Each number is 128 + 24 x the weight over its row's rms, rounded and kept within 0 to 255. Layers, rows and columns count from 0. Numbers have three digits each. The size before them is the row's rms in percent of the matrix's.

# layer 7 attention key, 192x192, rms 0.169, rows 126-168, columns 64-127
098:136159117129150115114132129137154136139166102180110154136119135098096127164098122148140149150123149126108139119118132127148155088158131158112127144119107135078093076187107125110138116162081111
098:137131150141111118135109152161127184155150145156134162100135110132131117089137101106154176152123085123087111167110136133135113133161164138117125157125139153133121123147150123112173132134105092
063:111180127132131151132141127180087114100114155167140120111175110139127147091113101127146128128119134146157134162115153116128134124164149134129115119101097133154140136098118091146103123124089117
049:116141108104154191113136070119101087121116125162109119154123125123174113129091132139157140133143104107163138135100071153120133123074117126144131148126159133135125119139147153134135109121162100
070:145125138132091155103146131104145180117126141056137171143119141120134101128097096147103154174119136136145105136117099109120127153132113127098134119147114114159111110134164117137174150178165121
063:139105150139145068124121140133170126132112125136122123102135148065146096090164112121148112130161150125176129119127105136124104131120106142140101147084097130135151188120153122120108147122132104
071:120140092121111136119151132142080142099167170157121157101126122102140123133198105152147118109066178091122141132131119089134163138124136092152083106114116181140130132149127095169117092135126080
081:136137116132140145138109129143118163114128105160151132076133126133145102109137135126150120124145128166116124125138124132088166119092110159187116136126095122127104113133150143121083132128096082
097:134142164119129127132100131121140133166123140164157152095148114143143108117111116138128166113155117124142115122109084145115140146119112120100167136154148095159118132136193175148124139140131109
078:150151153121128144152114134166122112150179113155108134126107158141154121099154150099142134048179112121130094146129127139098125088094107158164108133122126147105115136124159096126148121147123112
102:128096133145117140138129115129093134153145097115140112132158173139144097104137114124120168139121128108132087142097093170066137146135127115156168167140118114190101112110156143130108144135151128
096:126107134143156171117164130180132137118117085102117083161164111077094151119062131135120102141141079121101154130167141143098120113136125131123107103124138120099147123107117123126160163120141160
113:140119151107118102136132141078119160114139140182129166124111175138151123141186114154126159113123181110156097135122093120183116147154097129152147142169160113170135163165135132127119113128100122
126:095122125132131119091140117133118110088093108080135082172116130102100131106166126128114098175107161138096154175157150097132126101139148101087099085097137141085147132136093138137191127139111116
098:133070150079141136104133115139101150089148107117128109138105182137146131091143170163137166128168126100127113149107050097108120103119138144147121132131143130142111157136143166103114086131108143
108:110119164104179144116153165144124164135146155151177171142100136160153132091115108138147122087121147079140150110097084131139108083098131138118128100145137099169132150140124145109107071146122105
117:123156155176109156098143154119133147159137128138088108164146148123131117122142111130100086117122138128120165144122132109103147135144087128118119133139130143142108179122156092077145126140098110
109:137116114113104130142120162073132131166154113092083086134139175186137125127122108126095143095103141138119108163112143140150139083169115157153146121118093131099100144088081128109134136113098159
107:150162095100159095131182102117126146091124120127119149103141126107124121097107167128138101127112121101107150125088102108135077152107138099162121140132139122145129150112138120116150143100158120
096:084133066144143151102112133136111114145145119129090137136127096089108162129152087105107106153145124111134081073134149120123095139112116092144142115129102173138133148107092131157097150131109136
104:113134154115128109133135156107122117110112136100134155138116132122124128132048114122130104128134112144127139100139113137110125146092173133089129196119110124133158101138105128101095167109163121
108:140131122118145124174107114144112090162151103128107088107091104130128124114137149105147150097137143128160112093124099106147106114105163130128117136159128156136123132116180119179134114129149167
096:100136143145104116150079122127116151141099122137134105097123118143126109120128127102144115137166118117109132074127165139141126115107134129143141135145137112154130111180129137114156171135179142
101:156185153115126165125120112134102142110135153144129130130148115122122135125103116085140123144112121124143122135150105127167104168145154092116111114138131159140126163137101145107126111171093118
103:141137150109133063086128154083137128087184126137114161104124142138095131140125112154113140121125154127154106088106119093132108144114119077133111166151144152115088151136130137155130119134127128
114:117181158134121100101135146146114158117111170102166145120105182113131109128090121134151143114095117103116174130118137119111112132107114119104144106080162095146124120136150146125098147136182121
101:090136104153145117108095083092116100078156102106168117086108125166134130119133147150122095134143184103105149103112110118131129113135137075083140135158115154167131107125132119167150120079153112
099:057135106102116122117132130137076131143127124161129145085143140125174112159137129109118144140136148100081146198117105132074152154119107136140119134141144148114106087109085168110111152116164122
110:121142120132121129113128093130140161113091167108128175158149154126112141135132137121156157174107164135092146111111096149103104145140122109090134124121141125189125109153118141142106105117136105
101:119142154145108113078091144122122128150136122160112137113144108176132095153127149202112105104138129153142120137124084106121111111124177138107106140127145150188102171128157121113119131133100130
097:106082164100117105145120118151133161133157125108090112093127083114137182070121121155079108196132103151136120091095079148090142119095104124118157111108109175130119120126149096155135160134113144
094:131100101140149097091150085128121150095181149117125087117107138149154152153130133108117169166114121125168157156114157141139137124139113096111122149133113105116081129130117125144117168145154077
106:103149106109119121122152134113148112108130148112167156151100085088161093135144115108111138124153152124091097121107122113167150106116155114134103175094104117111108142141134110104163156129136117
114:148134145160138157101087151121171106138142108146095057159148119106129159128106138100110102126143121123112128138104167113135153117186117165143087134125109115112114136125103127112091119103103162
061:142091110082145138174118101081132082087139136147123139134124103155132178110116100112091124111130164137131101171143098135129133144147114095128158153128108130133115117133142161127119149184109126
065:159207132083124115143085118138084148143122120136098122097110119106133137141081181132129134159153176107121162099150130135123133166146112086133116128109123117124109127107103147086150124099115093
074:128151135135127150122112114170107110184105091127120108141144122147122117139131143092129161128133120137133133143123093090096154149142149180126133132109118108097128132117125132105156134098109138
075:105121118139107129121100108102106120072096145097169144139135127110132132140096101071107109107114056149146120104150141109112130161061107171115122141179148151122150157111131122122098133086164136
078:140113120119132130127162093175110109167140122124079145146149160187154093118120145159111116156134146135112127130118093134148139174115161139089164158102147113122135071138089129127114110132136122
083:151169153111113202098125141136118122120154124088114105120137128166100136127125118085144100125065153117102113128113114106121148125115139100114148160142146123115130159105127130097112133134144123
077:074146138136118113166122106114135086190156161143138123085150137072094111176126081129103175157171130102143143120105157157165119128098107131111120116073123154101177156102132165099136143113115130
087:138126150134123119103128128152134124163134158124112171136145195120141120150168153100146119097076115124123143106128116133130138124148109108142134120207143137119127105129122155092140124141113133
088:111136094174112129091158114101120134110154117155122148108142144111112135127108144168104131102149101123113135161121147156138120122150136159135094101133115145128192130123145101135139143090125157
# layer 7 attention query, 192x192, rms 0.162, rows 127-169, columns 64-127
084:121139126139126108117133108089135141116156144167112092147151144159105161129131126140140134112112176110097167115207140116115143107154126082131097074139136116193097135127140142161086127150120091
077:121123124143145103091113145159161162147155144121121130148139134141104073098168106155131095085089127086141147105129116152080119120091119177098127107155108165090110156173176140088118160097119157
069:116081138173133136085125140153117122111135119142145111107121179131099158139166109124084096158146124139126124133099126154133131149130106148134105147117174107159175120153136080128155088184138111
067:120120152158144116107128121115104157123099139141154102110098147153146165083153139149109134125093115137156123142113117129151136132129113128153113150117129125130184118115144099130187114138161109
081:157107147103103133180106144120151114120140137142119141129121117111099139149097162104106136127184131142116129139145134099164152155111150123143116113191168115132103083100087174138087134132139121
075:142111129128143150125151107153101147139104062142115091118150099138155132138071129135103140153136088141177126139119145103166112152150118101120107158136147121081158128120119121162155110116116105
085:149120146118096148155121140138144097141151116147109111163150099142127138147082086120092131137154177112111162100166126107133130150097160129144135125151120117137092112112120142138063178131139118
064:119121091113187151107170161154088116184118167152104082131168120150155180149141123138141152142137150095171141139121093183092099140131146157161126155087118127132098166086142098132129128112128154
101:133129115117125147185163112144118106134162152138123120166133131131139115108076128118121136136167148127131146099152123121141128158105146107159158103129145116124087151106131186130062156155152103
095:151107146106138149140163095162105132160130105128119115173162128136132124144072120097129167113150160134132150111138122120103114123143128089145150098111157122133088139109121121139078128154149155
081:123141105130093122140139137124158089132127147149159147108150120123113097131158131138096137140107163146101154117127117112134100106112131141134116137055086095121142099123106088114120169118119124
107:139117153130156174120156104155103158160128122160143113178192157125155148130119138106152151086127149135140139137161117115116129114143132114160146100109155110135081134095125128140098114159139158
088:138111164139138153157130125177135049138170151092109132161117136117103101140091115084122122185145147105116139088157109131132114164095130097142179131133135124127149117111123167152079145149129105
113:127163124180129122092142126095170146122119133148165090128108118112137128158162135117119106164079130120109140132135136101111118105145115080108108157102103142132169148119105106109108118133127112
098:148105131099136147117151156150113133169167123154084107194105133097128120171101093083113144137105166083136133120159132145137129162158121141135103108183131132116131126114101103139083126179159114
106:129131137060148094165149107139108154138136172103137135127114159137138128108162141176143124101140102111167131138129081135096156152128108129115123111174128123100090134141175132120176130128127106
105:135083076102088129088112160100100112103158121082120142093117118155129134128153148151107089150075134125088119151117095145139151107098162156127117105159148134121121134134134139088126138138158137
084:150132145124138109104112128109136113159126114164147142160158101090126130169146118116116100129073145105112162141080151121107080110105121156102114155116100112148149118144096072127130131094105119
097:142090122160148132167128104142113101125126137122140148139135156149133134128116122121106113163124137093157111110138132156109154133110109145146162114121152102175126125106148121155155099130139104
097:100116132111077099158144162107162084154124149134139182155101147179121121104116088096139130123175138149129085118131112155085098119113147120162123124145125111171138125126147142097128113117155074
094:132125122174106124077103158139112156143119125134091095118114101140132150130100160110132073149074069085122131138122159127127098135158140153102127123126116137124144136152115076124119117148085138
096:133102108124120125087141136076082159165147129171113116110142149172135109150149167110104120101148124138145108149097108178138146117161155180146093141153098125139110140131156102138123139117129132
096:138162137101110135082132106107119096082107124144118132099132118129106154165092095122111128157098143147154163105127126072106134158139133092090132087157111110119152122149126092158102083164113080
096:138125132140104144069136089069127137091143145142098121115140144154130139152152116157209139095119109109117160138127131122149088140165109126065106113087154101144174145167160159114163113119122147
103:137155079128106110118160145134139144087071192083137150112092156108121110114125109122109101131142160113121201104189119117080092145131147133113138079127122149146135152162118147127133143144162116
091:118145141140132159120112155129140142091128155147113141060119134139128115109151140111098092145119104134094106138125092084139147145103106111130130133152079157102125100099123143141132127106164129
094:121093164148088119118114126153120159134113174199141114131130146136076140140127113153113113099093099125082115116149172111111106150126149096139124141125093135133126140103062112163158129153128087
095:177115104123150136122181122114141120110159119165112107121098130093147129111119128141096147122102144132129121129175133061139144162155145091116119137132157135136123194147124120109150123125115095
093:181147165169118169147126160112114168140136115116128124087080108094137139146141123092113108098076118122153133124119141134129105143106127147122119124129111142121096136154147123100161127139168159
095:116103108162154152082109141144134111136187090095136108122159116139127183141142170120109137133150112166108109131121123133120120082165118137137113083132128152134111127140112118155149116116142148
100:110116081131129122141137109133103153125133136078110123126095046151148133178127102143164126125103110122127133137117116133116146112103141075133140119111095100103153089162109090123143113130142131
097:123147101130126091167143151135142138145112143170147138137131110155153136157136101156132150074133117090167112102128143111134162105138151131116146148114128150101143114114120105086155150126162128
112:121144194115110112137107121155156051122128156109140135123119102112110110120090145068108160144147142116116105113152113124110157145102152177131104139126132142103091119113096178129107118117122158
070:130129211110114142116147155110145148113172127099116139125104107148105125097122098182135122133156102114121084122110123150108102102107112119155124157098149121164106125069123174112124127114162118
062:113089130177139113119138114141135122117103167134094133117168092088098120120134114116178135076142103127113127125113122133116098123111142142091123156184135117158127139132125137138133145129153168
068:101109138156124082162159099111188120119179091131124136137142123151102096109141146095123144133141103133097144123146144169139133132162148115115151101115125124147145120123088155092099141098112129
075:094112068133163127155131088138132137171137150112099112131135154177120147129136117105140155143121174118145107152127124144139141092180115105154146114098089148114096101161119136154174120167114147
094:153121210129127152103137156120120116089098096122091165118123089161108136125099104089120105102182139159148101111124094091119144098096132112117115137160116138149115145097155143120124112136187131
069:114182114161119089138117122140144131160152086135098064130145126109162171150096145101130127149164089138142116132117127133102102139134169122110109155103120142099096155137105147098161157119126153
085:160113126155077097094076141104163124133091153137111165112105107106115141162148120121157111145131135142127139117110137100162139129153112103108134110167119152150128168142147140135155127094114109
093:172157135105131190142144136139130087137140149094147123143120135140137095125122106111134139089138161119136155171139116106108112140145147154177170104095128145108111138103119148155109094121125150
084:138144084120142142173156137166152124163097147155145134147129136110148109134129127105100145126137129139138157122145106133105088154166111128123131081088152123133148158143110136113133133081121142
078:120100116100128070137149138111161138122105143156138100115112102141119064155129138118091141145122157116131130113154116110128129121148116135121115127149135166086152130164123084126167107129125093
# layer 7 attention value, 192x192, rms 0.2, rows 96-159, columns 64-127
084:111180128162159118127121147128111181111130106139106126122138102146102162110139123077112164151182130147157116130075083158138170115123148064121135135084135130115142120120152116136131150109152150
091:106144163126148148108161125122151121133110113152123118121083079154108122158091116167087135087120168097142091138163122117123150129152112105101139120134131159125152140175098088127175119134116146
100:094118155107103128161143141126120125136071101141135102103104136096088104132145097087094147110148118121100134082124112164113176142111129134100103100109144113127110165113144140103178106126138100
111:133163102093150159165126104142100091134134148112122141123145138177103130127083133124118102164135147155130152111127159095155136112110120148059141128141090115190158140160118090129117118074140137
093:124129152140109092152123112093138160143110062123120137155139165152109139161141132180172108122157108101141137154120099127120076121185118083123139144135077162094147128117116150142108120153100114
086:158153125073139145155115107129091125136153142169123154156099140135162130123124120177120137141088133144134138152150138121118148132081127144136112159122093074155140130149145103140115159112093138
086:102139132125104142096128140161158113132117111128131140106149139105175125182113148123151104157145183157154148114139092141105117135132153110136140135166130129157140139109120156131165137135104100
093:096128168087165121136093113150108127145104114143102096172091134155122125125146081138116132152168099124092102138148104126116145151135133102148116072088116092125146160122162145069185140135104124
096:125107155141139156126165132122114136118141088136138140144147133147113142128108124133115074130124099127167138149102113113164147122143138125156112103156096108126094119131151110139065112151166129
100:100120168176135140112157120127153137143150084145143125123112152109088159183119110174102128166117100113169102125092156108148158094127117097150126096140174140190129166131152098145147120133146126
109:113168137101141130109123135115127127114113159086085110136139136144159105137151125100173136121143133144129073139147133143103111125141120139114136144149155100120158101121133101113150128124146157
090:120137145086125076109148101118124128148152122157100163142175152156148115111102114158111183089099148124165145143146105105125117114115107134106130138163113180123144111123174104113168128143114113
098:149147112140159088137097107106140114114129148118106146133123111109200115088126138138161100094114122140186139172153121055143115149111136127152111110128115119127122131120151158159130122119126137
104:092143122154145100132115098157115129169106128154129089131148140142044162141131124131107083141171134134116111110072141119090130140134119130115152155118099105148074131145112137116131123156104146
098:153116119140114130138163096127146162137104143195127113137115128129108108121124116115124126105112118117085087110096125122176135153162102129138080117156129132106079115140133109146159109144119145
085:134126107109147138121202126139147111142170109134132158108116157105132131139118106072124114135164216130123135134144085132092120104124130122093139158142103143166120089107161118149158150125125127
093:162154136127145159144112108126150118127153131130155116168117148167142124123125117124132108132095127097136153118123141137114113093149123133140147122090071142100158078154142160158114133155116142
095:145122106126155134171107078154128117152145140159124153103132131115143135107133129140118094100147105148106152161132114178099089147088071116117131061140135134088144145086147181156133092143120122
093:133107101100122100140164143132145083101134151109124179091164121133122102124093100136086116139158158142147157147156123105146139134107128143118145135129127063111132128153151124131139113129121144
089:103112117124172155153111136133096107149072116118153155159130144117149167121117094110153159072135137095127111137122085144136124128154145146118140108085139154131150100129117157108108158127140151
098:142100110122140091139144157104123161125081147121110096103155124067115108158155129094133159117167175085112128152125075139088104107102118100145107154153101136154107148133150112131181120134148088
104:143153118125114137097140141130110130097096129082131126104147142097107116129145136119138143120140116132177139087110142125128194124153125147136123146126175115150126167152102123118145113126100091
097:138200155139113112143139117157134176138126130142087116108142117125164122093121112119134127125104163117112119132131109094084119149130118136100166103138093097128143136095102173158103125156110136
097:120174091142102132105143106135110135098135164140119142102126143096142101153165074166150117103109139152125156110182141141127136171149136087145096135161118115099141109142144145109081109127133128
094:123116159151156136135155146161149113104109095111219074144134106129147099120144142170099115117125124088110150114128163165109134117139111127143154146104143127114140145184126139158139134144118100
097:101165122112156105123076133150122077110132155113123140133152142108103086156115110116136118145136134139132094117153099126112092146115100093098133129139123155147114101165126143155151138138117149
089:089117114096123094090113093150112148112100107151081161156133101087143097124149134094132145150109140112142156130126161143103076111143158069127155135100128097113155132127144150186144172142082136
084:163102116111160152152102091143150125157129130150119106132154138149109144095141093095142140113126164095128141113129108118145133099106095103112138079147143133098099118138119174134163075141124136
098:131155160101106141117121127118092150178077064148168126121127096133082129133189145119129123109119142117136155172139165123147172111147109106105103140099122110129126142120114100141166106116103138
100:153148098111130148128126102138120106153118150147108154112124104136122139121142142112093142094115174189153161141112140114103094157126081104138099103115078114126165120108115156143135158097165099
085:157114122121158158098070150111159097093103097104144103113077111078087091112104161115096105155143106149149130109122155096119109122143123164113129155130120155127145086107117135147114140121122124
091:146153118166170122123123138155161199101164121125154073144139150066146143130122132139120119180111140145116109105138181100083109122147137150116125118147139132134097133111136103166127128130138094
107:070141127095141125118112158139132145128163091155159144103142092098095142087104101154110141131111135100150162110106156165135150147150109097092120109116106174115085158137131143121139142102121153
107:109123179141124126121151119123138115146152093097102097141116144103120121164098091162107108157118130092132150146125153120131117128134142103122102130138148118119117175128118111053104130156117114
108:146174126130149101123122151134142124166137126115105142125121152106121139129121109136093087112123133132140136130113125095134141109069147139108127121118151122135129121109174130087198109115137119
101:134121125147142170098143064087148123119145096122100179143101125122128130132139126122152111132113127138131181134090125121127109144112159094146134161133116102142146127143111119112132123157115141
114:117167124131114113123104091098071144141076138116086124125160141134166112109170173126129182115119110116124114161108147129143144164132126134105177140158131103122129132112124111159139122138149137
100:151103132086147095165144122085116119129081121110130137142139107143109086111120111122151133109147133128088106129147112136103046137073074153136150144097130159118163149168124156098112135139127148
104:142106159117085121120115168104151117116108095127153100151134109091155132102080099121089121090127122158127146168133122107155158090144165136157101157147091095122137114136148145150132151113091163
104:124124091139136137081145091118164149129119154169113138124130106108126109154166117113103146126155102135138129142138118134154110123124151101136104146132120106138087145146129182145101175139130158
112:136143108178113101133106109146114104120163156076098098141142158150117094090128156080137132094142126135163135159097145128123134093128137131160129108120099087113144150128144124129141148085105101
114:144142136077151120124118156112164149104084125142144099158124121115130143091129174104095138130138134135130093124124132122142129137143109144181091154159173086161111164104097111083125137111127131
095:154146110122127121131094139125169134151146141155099060102162093150093097115124151167129170107134125148147128138139097122087121167145123130150091144166122152108132099160158153140109110121101134
102:130158133175151168150128121117095128138106138080116154170106146159131107109152163165153083140057128115114126135092135115137093095125145124120165126111082066159113118158107128111129125141129077
099:129163092082100099120111092183092089135167145148101117077134101115139152105101105142053142151128119150112157124116156106109120127111089067112155143119151115122122134118096120160134162111130108
107:109104141168146130079115140134104175110127144111110131124150102074120129132121099147166109164131133139128088115107152125132118111147105101090131153103163116160116110116104133112120100156116092
098:153096124171192119115187161072102168119163163130119098157108146102112133169151109134146114140100107130138119139103107120131119126167162160136119099132143126136086132145119117071130100155104124
103:065109149167165146120102115089140102143105154159163100147136114106098139146087110132134121139158157143132103116137136127100189127111133151107169104146140124133119131154102128124175123146111138
096:124130134138154140135150102157138097103172107179133145125129134132138081160164102147151182123150126119119150120147137103136146114102101099169161123153097138105130149115080153142104089126162140
107:112152151116102119154102093109102119115099121113148157125160141138182134166126111132121151154166084133127114150117095108148122148163138099103120146169100103092151149178123117082101148113078130
108:181160102108151123160102137155144160133156130116184088144179140136128098100116161138165122118130150144129130150095130122126111125075095157136146125117134102135120153126134102094107113080131139
108:131111152073118092160115096143097154175126142140139083130126139128139129121138126135099162106171125104068135104134117112102111125135103112114137124123162180146096130143105112090095145105176084
100:127114130130140121099147135137115126105157164143118152150145144122137148115136130176118113127149096111098114128101158141143116135140113131129080138120119122117144161122136126113113132163164096
098:118120158128121119148127115124095127108120125090136149139117158151137094142109162090108141150132127091079084150138096132107093160095143121148105131121124121138144120141103131122136136143179109
097:097133113149173146141122148122101140137140128106113139179122134119169108149135136122176109106100161123157120138146140143106142165100147137133143079162142115096113132112103143105100142119149067
105:164141116126117159105139172139142122143142132165113107155116112135086107130139111095135143070144109143116100179152143149113126154134085132161132121132120137113112094089122163212113110093141127
113:099098134192125121094134187122120168141163150117133124126123130083135112143143055170131128115142140145096099131150144117142158113109169119142152100163107120090077135134078156103153138141123105
102:071119106101102125139117129119094137157136135125126126104121158158114153123142104125149123108144095105149104130132191137133161117114113161133157133168086133113132112148119138188130175142118157
109:144096114140118106133143150117117101125148106117110128137124100069132170150085127135170113090152146127142091121130127148145117135134132133140072121142124107111143106121121160111174100141127101
103:158174122123124151148107116103105151132129110135107105130126117124101122117135170160123135097093066128117160132134134101112147163142134145131141121133142069108154085163141142097121126131133137
106:106124158137134133108092103133106149139122122176114136126137093090150114188123106114074140079150147138118107108134139129139146155124094106118133142164145159122123144130070135149138174129154110
096:145136148121086112114178125120117115124086119118150184122149127091120107111135162094149128127148147096178145116085147127105143139155114095148108152094158132128113127124130086164109155107138116
116:135111107119166158128128159129124191145154097138122096126128101163147145144159153112123099080108131113111133106146113089148119128075136162133125089174142108113112129137138118085144133087173139
113:161161128141134112117105133142134097108089127133122164183145141103104105097152109143133115109139126148114124119131121089168107102089135155141140131119115164137115149117166118119185110163134163
# layer 7 attention output (transposed), 192x192, rms 0.196, rows 96-159, columns 64-127
080:116106166178146082152102125146098117141139135107104132151117129108116157122117137142122128170151153136114144134166141113120132165105151134090145144143125099154101135129138133072116132109107114
083:106176098156178151133133118137111089131105124096133101150125138108141156128098143106140161170118147166116154111128110109085112147110120143041129155113070150090156157118134131161128141091079125
089:132168109135126119110132132109158083162134100146130126134110068141118108113122139104077109122161124124122148109133163095152138136108129124124124147069153122126119133149104140125149108118168125
096:159100095129128118155161114086138125096156123116116141116132143168117106159115134135139097120139156102161142095111103140112128158115133146132160157134113112152136108158122110115078139102128074
091:122130113088119130145143126139111144107140069142086115110163108105102125143151126117147121123162094122121118142103145141136125113140103146151097122132119146118090140177133129139130157114151143
080:097178143137086136097132137081063116088100182150095115127114150147095155176149114116162133099128145099101161130114131135123122172128166142110093146151095101133152171156130118125108105140146066
084:140161141139127172109121150152117112113167157138125107101118168088149114090172157127120137153129116094177166147114145105134147143138086141124141111131121149100100154091135156126146078121116109
090:155141121120173137135138170116130071131114156162110130119132162153115114137102111111154171139153097096132154096152142171113135166155141137149162117128160085135120141137161119130115141148110144
083:168120139142163158149117094103128171136108069145125111123168143082131147077151150126148146090103139121137096128114160105108110135133129107122130158141165141144154124143122148137130117105121094
094:088115144142164175125098109091123118182168117077086086137128159132122172144109152148124103127107150135160098090090145129149113123136120129145121118124101116123157109111125159130125123130088183
086:128106107127076119121134159085169171091121150110138182131118114126134093144184098154149134103114140141088109109126094133143125137100171144135098181147076142116138136089142106115134130126094136
084:107191123113157136152131129109168135122126174112128146135082177149104144138128105101154111100128128134148167158162100124136095145129088122101132134129107126102145141182136139135117112134164161
088:122146168122153121143077123150109120135145168137123115134126091140120126112158129103143163119117103144155144137100124122114184169147103090148129144139154140145097146138119124169109109157129132
095:124111119092120118134141129102128147118119073150130144118157149144097121106095139129117084128174158118108112123062151160125137100120122180119178115109125155145120125154156167147140164109132138
086:159148087093123133129169114112144147083090117092127152150169109113117104113144142145138124132156152149108165130161137072123116106140118140111161102100125141098171115140115198089169107098134136
079:159132159073106120131159120113146130084134170058165119127073099106119091117129146091093174109121133115142125110121145117117150138128107127139161153077150153158130123110118153192096114142169141
083:119131117072128155112117111128120151108120140145121086156162113164133135122079090111139151127145139171147130129092122153118128138134121123138083157120149135134143140100143128192141136113144177
085:113119152122123114129126112101119102168138133182118147161141153077081133166170110139112140039119148105126133110040130123118124154123120134165124092140156161111108144119117123135163097109137122
086:110194116108144118145141106148129076117112184117157149117136132061152122129096097138178124126097152140131112102117136077103118129128119085097137139111160102132120093119136104101119129144146101
089:068094167083150135145152120133130144150097099132117125149144139140099124125152100100146153141176121141073096154128112158112138140128126111146104094135089106106136109083106121157099145094119106
091:116129112106153122141137119118183159142085152110139126138097101097121127089096111116125136181116126138149165122201122143130105135148166124122131089103121153100118151118122141137139120098081133
100:125087127174128094129171119172107104101161113109142111154125173171130169146118128139141101141108158105181096114119106129156099116131076107161176113115068099155153161099161138141123114178123142
086:130128106150147156129122153146127140132083138131124111111174090137117156152129099156138154142114121109159119105147117147112178161152139112135175131113150121154098113116178132126103112110109161
090:132169158090133135097076133124110143096086106130142115145169144096136133121120105133153112107097149148107142147118087100110132112120100092153118135109121124142145110107147117086131149147132116
086:098096127106113142107145184115108092144113106159150108113130156131122117100112144142110109149131121145120129120155093111154139117126173150156130099115151139127116090061112143121079115122120137
096:118094081141150124076173141118145101095139152119105165131166188118104147135108143119132094099141160149130154100141106135127117143137136127092131126145109135164076129129140151143134096113098123
088:159118121153122116072129120155121137133096143121119096135146145097141085098146127160139105097140133103101169144185141099105135153146107167108173105165141088120090100088140110134131130137093095
081:131124100104128133134115117167134134157107117151108114157140110144130122150115114073118104109141111137137155135114153176112143127148103139103144138110125152079123126151122090133114114136114129
091:129169119134156094135112131108103119190118089132110124127156088111123170163108134154120113120178095094156152134110169141126103119161106120105108121168097117101132143112106121135172105121078169
091:129149146102141156112126160137111122139087091116121169177150093098118098155110076117111134159126130112149144120120137155114144175130125096126134117162150116126115134148134120155130110141121121
084:127091125135119107123147149107101120108132124146115133127104114109066132124151134139127100092109137142138150101137105092120138149130087083064141088122120132119157121142149125149100113144099121
085:134064130161143185137157126121140144090102105120155111167164158177115163135128120122168157103118090151154153140138149163140168131140172141170152123113150147138107160107131146118143115154113109
100:149078116100124165141132060114112169124164086136179156084099108105109131113130118129140110118086140143122104163120131100129160085122099088118166107104131136147094122126114113123091141115105132
100:118143114154111153128155150119132144129151094128133094116126126173111154168133151149143103172093093156092142123177091155163122123157145098121093144098104119130121157157149089069084185172126129
097:129165151081107129128112167145128137131132110116144147127114137115154094142129122129144153116126138130119124132180108154093120148096155132143116136136109102135124128114157118116111140167142108
096:145079107127124169075100086088130173123123099161101099118132113135145114145162128096112126151138110149161102116145141135110123153152116125084137145116138117170148145108120129115114095159144097
101:139102133116145151146115100112103178133116107165105115144182135156094102147158107099139157068125139107123138131087147160129173189119171128144134124132185145140087142145159152103101125106165089
094:077145118128105134124137152155116129169122151185092146162141145125145098129100116144123073135147136117143122147146164169135069109116112165119099114122148142104119139134137127146102112157097139
095:108148171107136142118130128120143135168120120099153090101123135136140131129096145155153151136129158140174142121169087114111124119137139103170152116123083090127161137070134160130148090086144154
098:158096077118144129128134138134158126140108143115150133126166132141138126115132176156140118100144101131182146131124133159120138155176123103161128134156142082110094105139148128102149152136129157
104:154122157181089109095112154149102146105135112132145136112129131137155147102128126141122129144147107132122124130118108143135106109138125156130110081141117106135149112070169140137136129138151100
107:143119152102110150132149103133164172120129106095125169146170098138132110107126125127113129114136154103115167160147130122115118105100074123140132151134116099165124107108100106136090119108174169
095:146125081140100131123094194174109176142133153126116103134149110129121119098141149156121127108123148147173107115145104122155151152157149121129121128114129128104183092092149130119109141116150138
093:133118154122116152102131073124108119092125132127134119132122153170120124096124134112161130127135071088139121137147111120131123154129169172129148109138161108160072138112139116105100115166134117
094:119138152156093127079155088166099124171155091114108109120144162092154138140143115138106129114145163147107166140117092126146098113106107115102137076178141117119137132102093116126143115133157085
095:143097109098148125133134121131117071136164132119150127123125097128128133132114129102135138178132144096156121104118109128120160134167129107134141179092180132148099146151162094121088139159095086
095:143113070123117101129140127124152094115177101110136112124105138148146083143117092135158140139117135082195118117137110124159123156205133168161110132106131071168107149160117151074098128135145115
097:123125116132137076129136125103106144139104162113152131144082127150086106168114107119130152122128122104133109085151159129135146125095115126084129138133115121142140138129119120166145106119144117
094:098120131120113121118111107163169150125148141109115112115160145096127115108172138130119136113162142121106144116116108132112128104142069125097132140106152112117117093118150126132126118136149134
100:129127179159136157142097143105160136174092134122124092130181170136120139131112126157129141106120123111126113113126131140153170134104158125106130144151113110140135114095183081089120157122135138
103:129127097102090117141136151088115159101127115139178141119142179176162124111112132143098124097133128140129149141122105161119143113159166178182124129149121125168107152108119143123147136153146167
102:109167127125116115144116126141110133146119150143164152137144161062100102161111115126148149104136123087095181141133112154103090120143111158098068117154170194088151143151094124093129114113138132
096:120119119160119110047132177130138140146143136180134108110140127068148114192153154071117126130072148088120129084129138156122115136136121107124118103138156069148147121101118117135124090185112118
091:129116152163142126114139154096087135136108181157120165133133156100090098125102157084123158146128150095084105122109132103122144153114127107162091135175122137118173146114166124117149109119105115
095:133082147148111089165102179151148128132113132175117174140098164123139127126076100136144151112131103093137150102121159115142143113137140125152108138145169126107089153096128146105129083111169138
099:153133102114082117101116147114189151124116108122169132141174088097166096098105117109131123111186151138120104159103154116097138100164132140137117161128157134152085123147123134127203159070156115
104:132092140104141071132125117146178181130125163115146097109079136112113116146137110138170184133146150112131144109155158114159161117147119103142131127125108129125097128142130148116163151133121137
093:110094138189121096159141093152096125127108129129109162113166166105092141102134108108109118109153135117131121112137129137069187138158114155132207063149078099085147157127201119127137138122144117
102:145123126153137148109128148165103122112127159102146122140120110068119132152142102161157152128058161118125166114109151076134151140143097092105090111096125110130138118138126088139118125172117148
094:137117142135116171133135130121107122135144127165095115147169149172108094106161127137147139089136123114152136094141108151192127175136111123175112136124170116156128117109123148116125129151170185
102:129129167105135108123131096144149127175115155118143123141148135087135111137139113139136142120136179142098110091088104124112071105134086085111136153117134123160088090133107126120137149107152099
094:177120146155144156143119173114140131114162124138134128147114120106167163102100158145069128159087129107151126104147112079137145142108135126150159126148150143163132141132170179138147150144115140
105:124104126077122111142119144156135105167165116099121130158119136160084096159117073128114140118121116155093137159120093186126132147111135126168115107146118156097118111129154118091120166143155159
101:136199109131113125143101109131171179118115113132130149162162097140146120122169095095143121125133137118087126109138149189171132137096143172130117154171101099108132133115147119120149105123082113